Part of a small language model's weights.
Size: 10 layers, width 224, 4 heads of 64 (2 for keys and values), MLP 896 GELU.
Architecture: LayerNorm before each block, learned positions, no biases in attention or MLP, tied embeddings.
Training: a variant of SOAP for these matrices, 196M tokens.
Each number is 128 + 24 x the weight over its row's rms, rounded and kept within 0 to 255. Layers, rows and columns count from 0. Numbers have three digits each. The size before them is the row's rms in percent of the matrix's.

# k: layer 7 attention key, 128x224, rms 0.117, rows 105-123, columns 0-111
# q: layer 7 attention query, 256x224, rms 0.113, rows 170-188,234-251, columns 0-111
k105 101:148121131120137159091128139158080160159161132136097141146115136057123098118106101089121149159112153118122108153122106127150174123137113143094176124136105140130147172158166130130135131150102120126135117167081102171084147138122139089116126100115143077134132138167107115163145167146134142080084161111124171156103152136158111156151124079101
q170 092:140086146098132106115107108150074093109138122135122125107094092138121123152091117145123154124122085120164138150123055160120121125119160110137113101107114081135120159096113151141136133163092148096110179147097083126142145129117081125106103127133118148106133136090144088118133149143094158151100183128115146165115189131139161123073086161155
q234 095:121126090144124080118107129104115140079161173116119165114120145163130133123136139125104111140172121135111117123159115145163130110113151165161132126154123109150086084103147127146103106132129129123149146156153111092171133121105130146151138127126141165168124108156128116149103149126110160118103138115133116145113215154184123134126156127135
k106 086:122084119127154073117123092125133151101129150107193151119120098131089117114147132117131156141077137149112107137137150128192166127139189117129139127141129136119112129135133125181111130124147145114080145121136145123151140145107116118136117114121122107112096120101122125124150154131125118128082094140107092114114138162115142096146115159153
q171 093:128125129131060119093168135119132093158158143123138116106147114149138114134128113089113121121129072155075104124120089119143117134150129172113162132133098120127110157078116177131129093096173099126142133105167194121102165147117106138115107161136127138140128115135136129133160142111094108128146116115131106147130107100125097112124140140103
q235 104:079122138058090125130088141145132127127116145158116128147131097140102150179125135129127101147126086121113129144077152078134102116117126140135161169147097153124083110178120117146162198128129156137123117148160119141153151155117126132130127149118117129121151093123116117168124134130116110128141124172112106089138111121152124137142105144106
k107 097:119100155105118072139156149122137121142112127119122103164127144139153130100150075118144116150123102136106129138151132101109102094150096153126147129168114116123072128144127143145147178100143132144129142170115092158118170129135069124103129141139146150137129099137148108142068151082152100132101096163139130093133175120118110114133097096117
q172 093:102124138157150121118128156121132129137135068143162114132164100096139114149108122086075163159099109124153151153113159091088136127131107108129135133119062139118104108139150107151101143114094107160103129158119110096116164081122123172121151135137138110087111145147113147144160113146109143163123134146110120115138140097099148120110125106110
q236 102:120090170160088155094164131126137117150095144093114083128150144158110107169072112169155156133129122082146101130153113094145146100121136102132134146110141139146113090105166142150140157132161142150115125103116146167116122139119127159176131071135181118130107137136146130128172145178137107148143137122119102184138154125115088135121160148132
k108 097:152141146113067134092066109102177142147131130116105087142111108098153152126134107116148134128128110122114155116167126097109134146102148138138111101124113147163099122120111149139102121107181186138100148115136097139145151122141104127145137114100190128130078115133147131113115123076149140134122178154123144178082164083113080108158114127100
q173 092:177138167122098099130161145163128107112138147149090124152118139116139161134103137116110147126097102129120143130125148116131178112096119119099129142070108118119120140114125111119139159135108161131098173152135096142096144111162116149114143162103133075124146152121098132152122119106094150078127141122104131142148177143145150113126102151098
q237 099:144107163113121145143132107163130098128141189118105122128104059170163101122159116132121114113079136138113106169147149137136122131094109114126108117140125123173111134117088110146119130175098139146110118123165073138109150149153112154132120175132098085117153091128109125120127135124151126118137135101148132122146100086110138141116064134155
k109 091:093158101079151106104106116160170097107119154111127114152125132127133140108137136105121091122097106171150113138107158157144127111133129078105140147145111129133121106155108102134152145208114128154115150134112111109104174141138159138149085166126108105128171108121105136109143135120143129106148158093122138142122114116153158083140076130114
q174 092:095123134142105130155120073138136139114115119111117097122180148145143170097120172126128111119160091119137121122145113094117160134124165152086150087103115161136155116090116127117170157155183130103143180128170190131106176138128148147130156138143121147126140139144138134150157109137138134136098112124148153108140167085117169147147172140152
q238 103:062163150143159124137141118115129194143111141126134126088151112113157144122147149106112117143167116114148127087138134132095125138146107150094116100114160155102180148088150067115126100083145117120133156147116106144075140122131149134098088110120134145145135149095102113176114129110147109124118111144133189108130122146136146124103165103144
k110 096:131179109132120152116138105147137158138135119152143123142159119144156139139144109144124144172167141111152106115148122089105150171131151123117121112089154092130138111146120096158176128137137087068175146126118137085095102173156138110158123141118120104082166144118119097150129133162074171153087110097131165147142170106132103138100154139112
q175 094:159109099137165113131147188135126116160122071115100137117139115113091152070129117138139102147152155108120157112113146140143140136122163118119126134104096140132131112116163108129158168126130131103115146111086138127078126124159118143108152142166150167157108132136118132106131118114135130159103156120126157102140137107121124129105143127133
q239 097:116160164112124151151146116180155130109093094112163190124148133154185117160157142111105085093136142111138106117131164119177103163148151140129120111086108143092151122144131131140124142103117156118153113142139130099138136122161144143109121154115109130137113097123088111131116166101117120114112136113098121131112138138126130113091129118159
k111 098:127155125146141160119163134113122116147115135114136195106164158167142126143088071115134121123155112084123114097077142138129144111093144137155127128100159139119134147116151131130143141153089107098122118148123091135131079160126117102124099109145098118100187131113113112085098139144192145101102159112086133126159136094134136105129125155102
q176 093:105142106102085132100132109117157146151151106145123118146143159133149146128150087109123114121124180111112106108118129144141114149121142130126129123137180126144162165119167128097120132109120109144153127082117160110098130052128121104130124094072145123149139125141147185126193125112111134137158138133122133135154102095140119135153149111118
q240 098:112100116085136082102151127119161141102134136151103094064129099109131126151148117096099154119144126145144139129129135168141108115114141135174148126086109153139146145183125128136103090134094147155105157112081156118124129099088154132094075113095152147103080142134152118142142129133140110149160134096086104150124150176137081124117144097116
k112 092:091133118128083139162130119109121168096179093123129116116085117145089154136102134091157107126118125146112175133092123103194131124169140131134096133124136164122123160156166084144109113087124122162108156129137143133119090100130117156098126156085135140118113135143147114111123132174113111168130115155158118155129138123125152122147144149115
q177 087:115125115136106147149121115132174074126100124182095149106106115127096128086114125134138105125117103068082115143146128138131082143157120130119131126104100121136103118151104130107086107144126160142138159126120174164119142156137113206120118124131121083126166116113115148099163083124109163098113163163102133127111138135087189120100138145109
q241 101:110156100111142170131156132173175122145074137155093127089150111103147101138121122139084183117125115122148112152125150124149110127123158103099129096110124112153124176101115115124125120134125153123161142161110073156110141106116128108138116120100119114134132090158144141135141141095157146095112116131136133128098162121139140112094125106169
k113 093:102151115093150164144116125146144113175117140152124095119131124141096135149123112191112130133162129118147160167157080167151109106100139161168116127073132109106163164141148130143111125122077160115122136120137120116126120157086132102095106125147113112140141115095083115110132116122139159135114138136156171144079158110138138082111128132132
q178 099:118160148107094150143109137185144121150096150133166125135103162132131145126164122063129111101107114132059162114127159105157128116168093179118104127136119132080157126141104096126128105110132143113155091110175113100133172120109142137111146173110154118126139128119144155149132099127117177097097159142110159163090151164087176141116096141114
q242 099:097136151110138133121100112162099106179130071109106131117130126148099148099112146073108151105116157185136132123095143132115095103158101121117108115089127099086126109107117117115154151142152126112128114138149086150155116123139119117122134152159132132146111168111125131118134145132147138107148120152109126112127144171120134150140159182113
k114 094:134090128114119122142111117171097145137105098118189117117107154113139116118155169114134114108106135101130139140160136076116127120128106112140118118156140117110138143127103093127120124116122162128177089117110111124105124134137173159122149137158152105095132129110097173098124141141182180130155145132118131136120159172104115136083151097130
q179 086:133168132117036128153124130125117105113111111151148144107104147124130113116117109111134112099111110156114096145121110133161138158167125113091140094155110092106096129085134158151177137128127125096138113115117139093154165133095123103134136187084141123131102187122122114114140133140113156095147103137103131109137092130123153130097105168173
q243 112:154167067151114123137130123122108088120133108111149137046130094158134097153121146133184099140142122118119098106141126142100129165156089140152166120167120107098110115150168130119162149145143138096158143122096112145145143144097144143147100114149123136147118139163116117142174150165110101117136108133142144085090098106124193115093136122159
k115 101:120127114128085140101149137123141135115139103119130147129141104158130130164146159153149094157156136124103117139146132118123134158113100125095150103162129095155143119120145114156145133111137150112152157115040170138120154138110140139149166150140091104125175155156151110132146146130112146135111146107106162078091133099129169118108111125169
q180 093:112082099116132132103132145141123117069124094120093165106109131135131139094124082138065107198139099141146106117109153146159127096138101132107116149124122161128151088133139123110093134149181136138108117159143157096134127136093135085118150152103141140093143180129153121128121128106151101145144110110136122120084125160124085163070132109140
q244 107:123084144126077130120138106109159161152103076123103115092128117139143126085118105127111118167109161098131154114133128130141144129147089084146110149176142138124081124109132126181157116158138129131138131143145128079153100091145116109153119183126164160129103144099146110085133124136155104139129155112146115117080118137136102157108113132094
k116 098:132080146172101119133099088090114128132120120162080122141155104140142110129116116129107112148143127135098153094095119122107096106162109114150141124143129102163135095155175131125123087166171175123116151126122167133167075146127148097124124131129146113081148119107116092115103124095160149119128156140110114137109112111179101139108085132109
q181 089:095137107124104144144138128131161155130112136150136105145130069095140122129117143158143099120169147155106133152121118109106102123116146149147155144118140100114152145103103137131109110091123112145141093129104062157093146082169147097149123140109107115113145095107144125106154116139160119114163099153098112128150146103166154122072174168150
q245 109:089146162118126134101134148153117127143090139140100116107133119160093096122140130125144171103110137106141141072124155157109145197155202108133094151097125157136143150134137092114116139151145152089067159151106101150116138155140155113111114114137094130139146098167123143121115111141177111147137126174075150110140158125124107125107156062158
k117 103:127108177130093192127167152124166134128129139121115113136142104104123143132094119110153154098152125085110103137105149120127137148152168104108109139085192140101145103085116148143105120119188113136133118112163113144143153145149124134132150173098128128124175115172130153127107159145104130161117143126102143107142158124114113118101164126143
q182 087:138152120123103108111119116133131111124134129099135153127118088174098094093110088139160146111130139111118160136136136157136134133146122106130108101120173129124097147157149120085128148172125161133148085116145144099156113154087130108114119120098143134123122173146121120162071121133136139150114092139160082156138090099125131131078116107119
q246 102:119107114110130061091121114100123136128138089206113155094108094189141114135133068128133093129156106099131151137143145101126162115106139152127137113156170123146135111132155110124127104157128152163093121130153116121159111142140098137117159170086119159101102146136129129111126105144128133161114121124102114127129123157113109124101166126147
k118 092:089117102128111074084121131087121084162110100148143130086139111153132122104154091126144161110096153141141129128131111097163156118126134142144084111113161115135112127143165088119110112161124120164123166128141115137152153146130145112105103175106121148142118153141103125143112157102127136172134115115115139148151101177173145164116149118108
q183 091:135129157166147120122074100138154100099191138131147151169178139115140127118158140127144175162115171142155174158085128141107120107109174119144152107122135131114102123152085138098086138086114129103111079108119149105117101081114116146121093137141097132144150183074080150117117154133108135147131121111120153131159098142170130131143157124112
q247 096:078144138117125096103129104141132085125126078165146121114157082119099141109109134130149165128137186150153127152131139164114087102137141145107086112120129092126127164122147095146132075156137095122125110154171158114126113131097113114139084088093140123133116155124112110129097141176115160150100149118151106150172101102153110189129093145151
k119 092:161155128138104112162111128140137095081126132122147137115139136074122150119124141131177121110140132113138124112131145131123162100132094129143097081122151113111113124133122097123114141098164140142099153149134158098144162137127132107114103120175118116118180143134132096103123078148141129154127119126104142112148117093127101139166140165135
q184 084:151143123099154158135124144115110120132141101117085167116143151128161108113135107095164089182140088167129091133124107110116111099135160122081115183150105142134139124160161126132129161161089103180136119124117112090093121108149139125157074070158114134123129097100103125123141151123117137155101126129113153115108170118123117083126132142129
q248 098:156107129106071123144095117118082057132141124133074143084159141146063158122094128129149137150126095108151113117125130158132118146150123141126131146156126141115122126150143178087142158136077154168107115124112131116102102104123126122126106111152043137142121141153109143152138137110140145162146103111110132080161118130121136120132115113129
k120 097:152138128144136116126141143156168118174161122132088118105141138085160104177156122123109087104130103133106105128130182106152120130136106140134128102144070134139116101110156135117138105136124111118099135151126114138111118145149120174090142108154103113190166112175054127128092128146165135185176118094122092110132104102110110118133133086159
q185 102:118164164174161137164123111054134125121098124080147103127141155134136152126140114076136135124126134086183122064075149120124162115147142112108116133119112122120163127172136110121141106156127089142120150121130125101131173106128108191109134145148124100157134125148090122149127144132127127134159148116117147124168111141093140130147121122128
q249 092:121142127085126114151119112107116094123115164108102153147099117162093143113146211092090165131116110105146100123125152149117165127148110098150157131106161138113115121152121090171106104139138108158082193099110146135121128143111121143126100163132079152149110138117168130119105113113141147136122097136112104164131155124139121167137116107057
k121 096:115151108119138115164106076114131154138138141135161085138125128127141106080105140124075148123080138094127155113097127126121135113122072163115144136136145091112076157182127062116105135103089134144140130153123116128126140171130125128122158149135121160110119166127086135171105075123120133142110115136152157151131127123115085147123113121121
q186 095:108165119140148090110145135191094096093097159133095118107148104169139119158154089107127082173095137129134129144156125087141122142120149145150176153131096083111113139183112108128138106121146140126145083137181121110152134114154125140119116158160076140088124129123149117134141131176098158141148140110115147095155131111119137165096132158129
q250 103:170111129118169071087136141152091151138100139135112171152134114109134132116152114129156102152133114136113141177143129158190097185073116147162137147114133121172096132157138121149139130126114162149087156138120123139115099102135140133110130170096149145110124152111136159142185129135097122113159123135113134114169157108122192127140116154118
k122 096:155102115160160119119125130090093088130126129120113127154100117115130148129154129136163087162133108159088136110126148138117085154122103168151159148094164152143076162150107099157175115109121117145126170097160145126165133128115146120152092159111153111121132110159182119129125138120111115116124116147103093103144114112088197139089130126133
q187 092:132111159122073115158103088101141170115111162151111136146142138118156187129109097150090164088100094174143139145110136142151139105104148143110138137137129139147108164166140163120154108160094136138099155136096139113111097129122099134141118077150157133131143111162135100144110141149115110096133173105128131170126104126173116109092150100131
q251 098:110106131153124132130130113144112137182137162129120142124110128099165164165148138106120182141114116158134176118144121120107101146106137100118097149092152149111093149171127118129085106165103117131146116112110086106124111124109083113129098084075165089123154139173131141146148134135156126113125173105137103156164097128137120160114119150146
k123 093:159114117152082084160146099131088134115119113146129137133162136121145197122157110132126132127124133166134161111149131146118156120114145098102133127143120146126097160144124161139106127144122145162125138153129116134123111149186120112094102124100159099141092141069132101143138118149075130138140147116120153128069172115117126136111093124082
q188 101:145136112125083118085159147133171108117137144175157137090124108118152160131106160109138143109118152146131162141104128115163153142091145125133124118163148142121106173138161145135120095131116129109085136107114101138078116168116142150133139120129146127146129107114133103118132091147186109149117132143104142109154119112163137117122133144133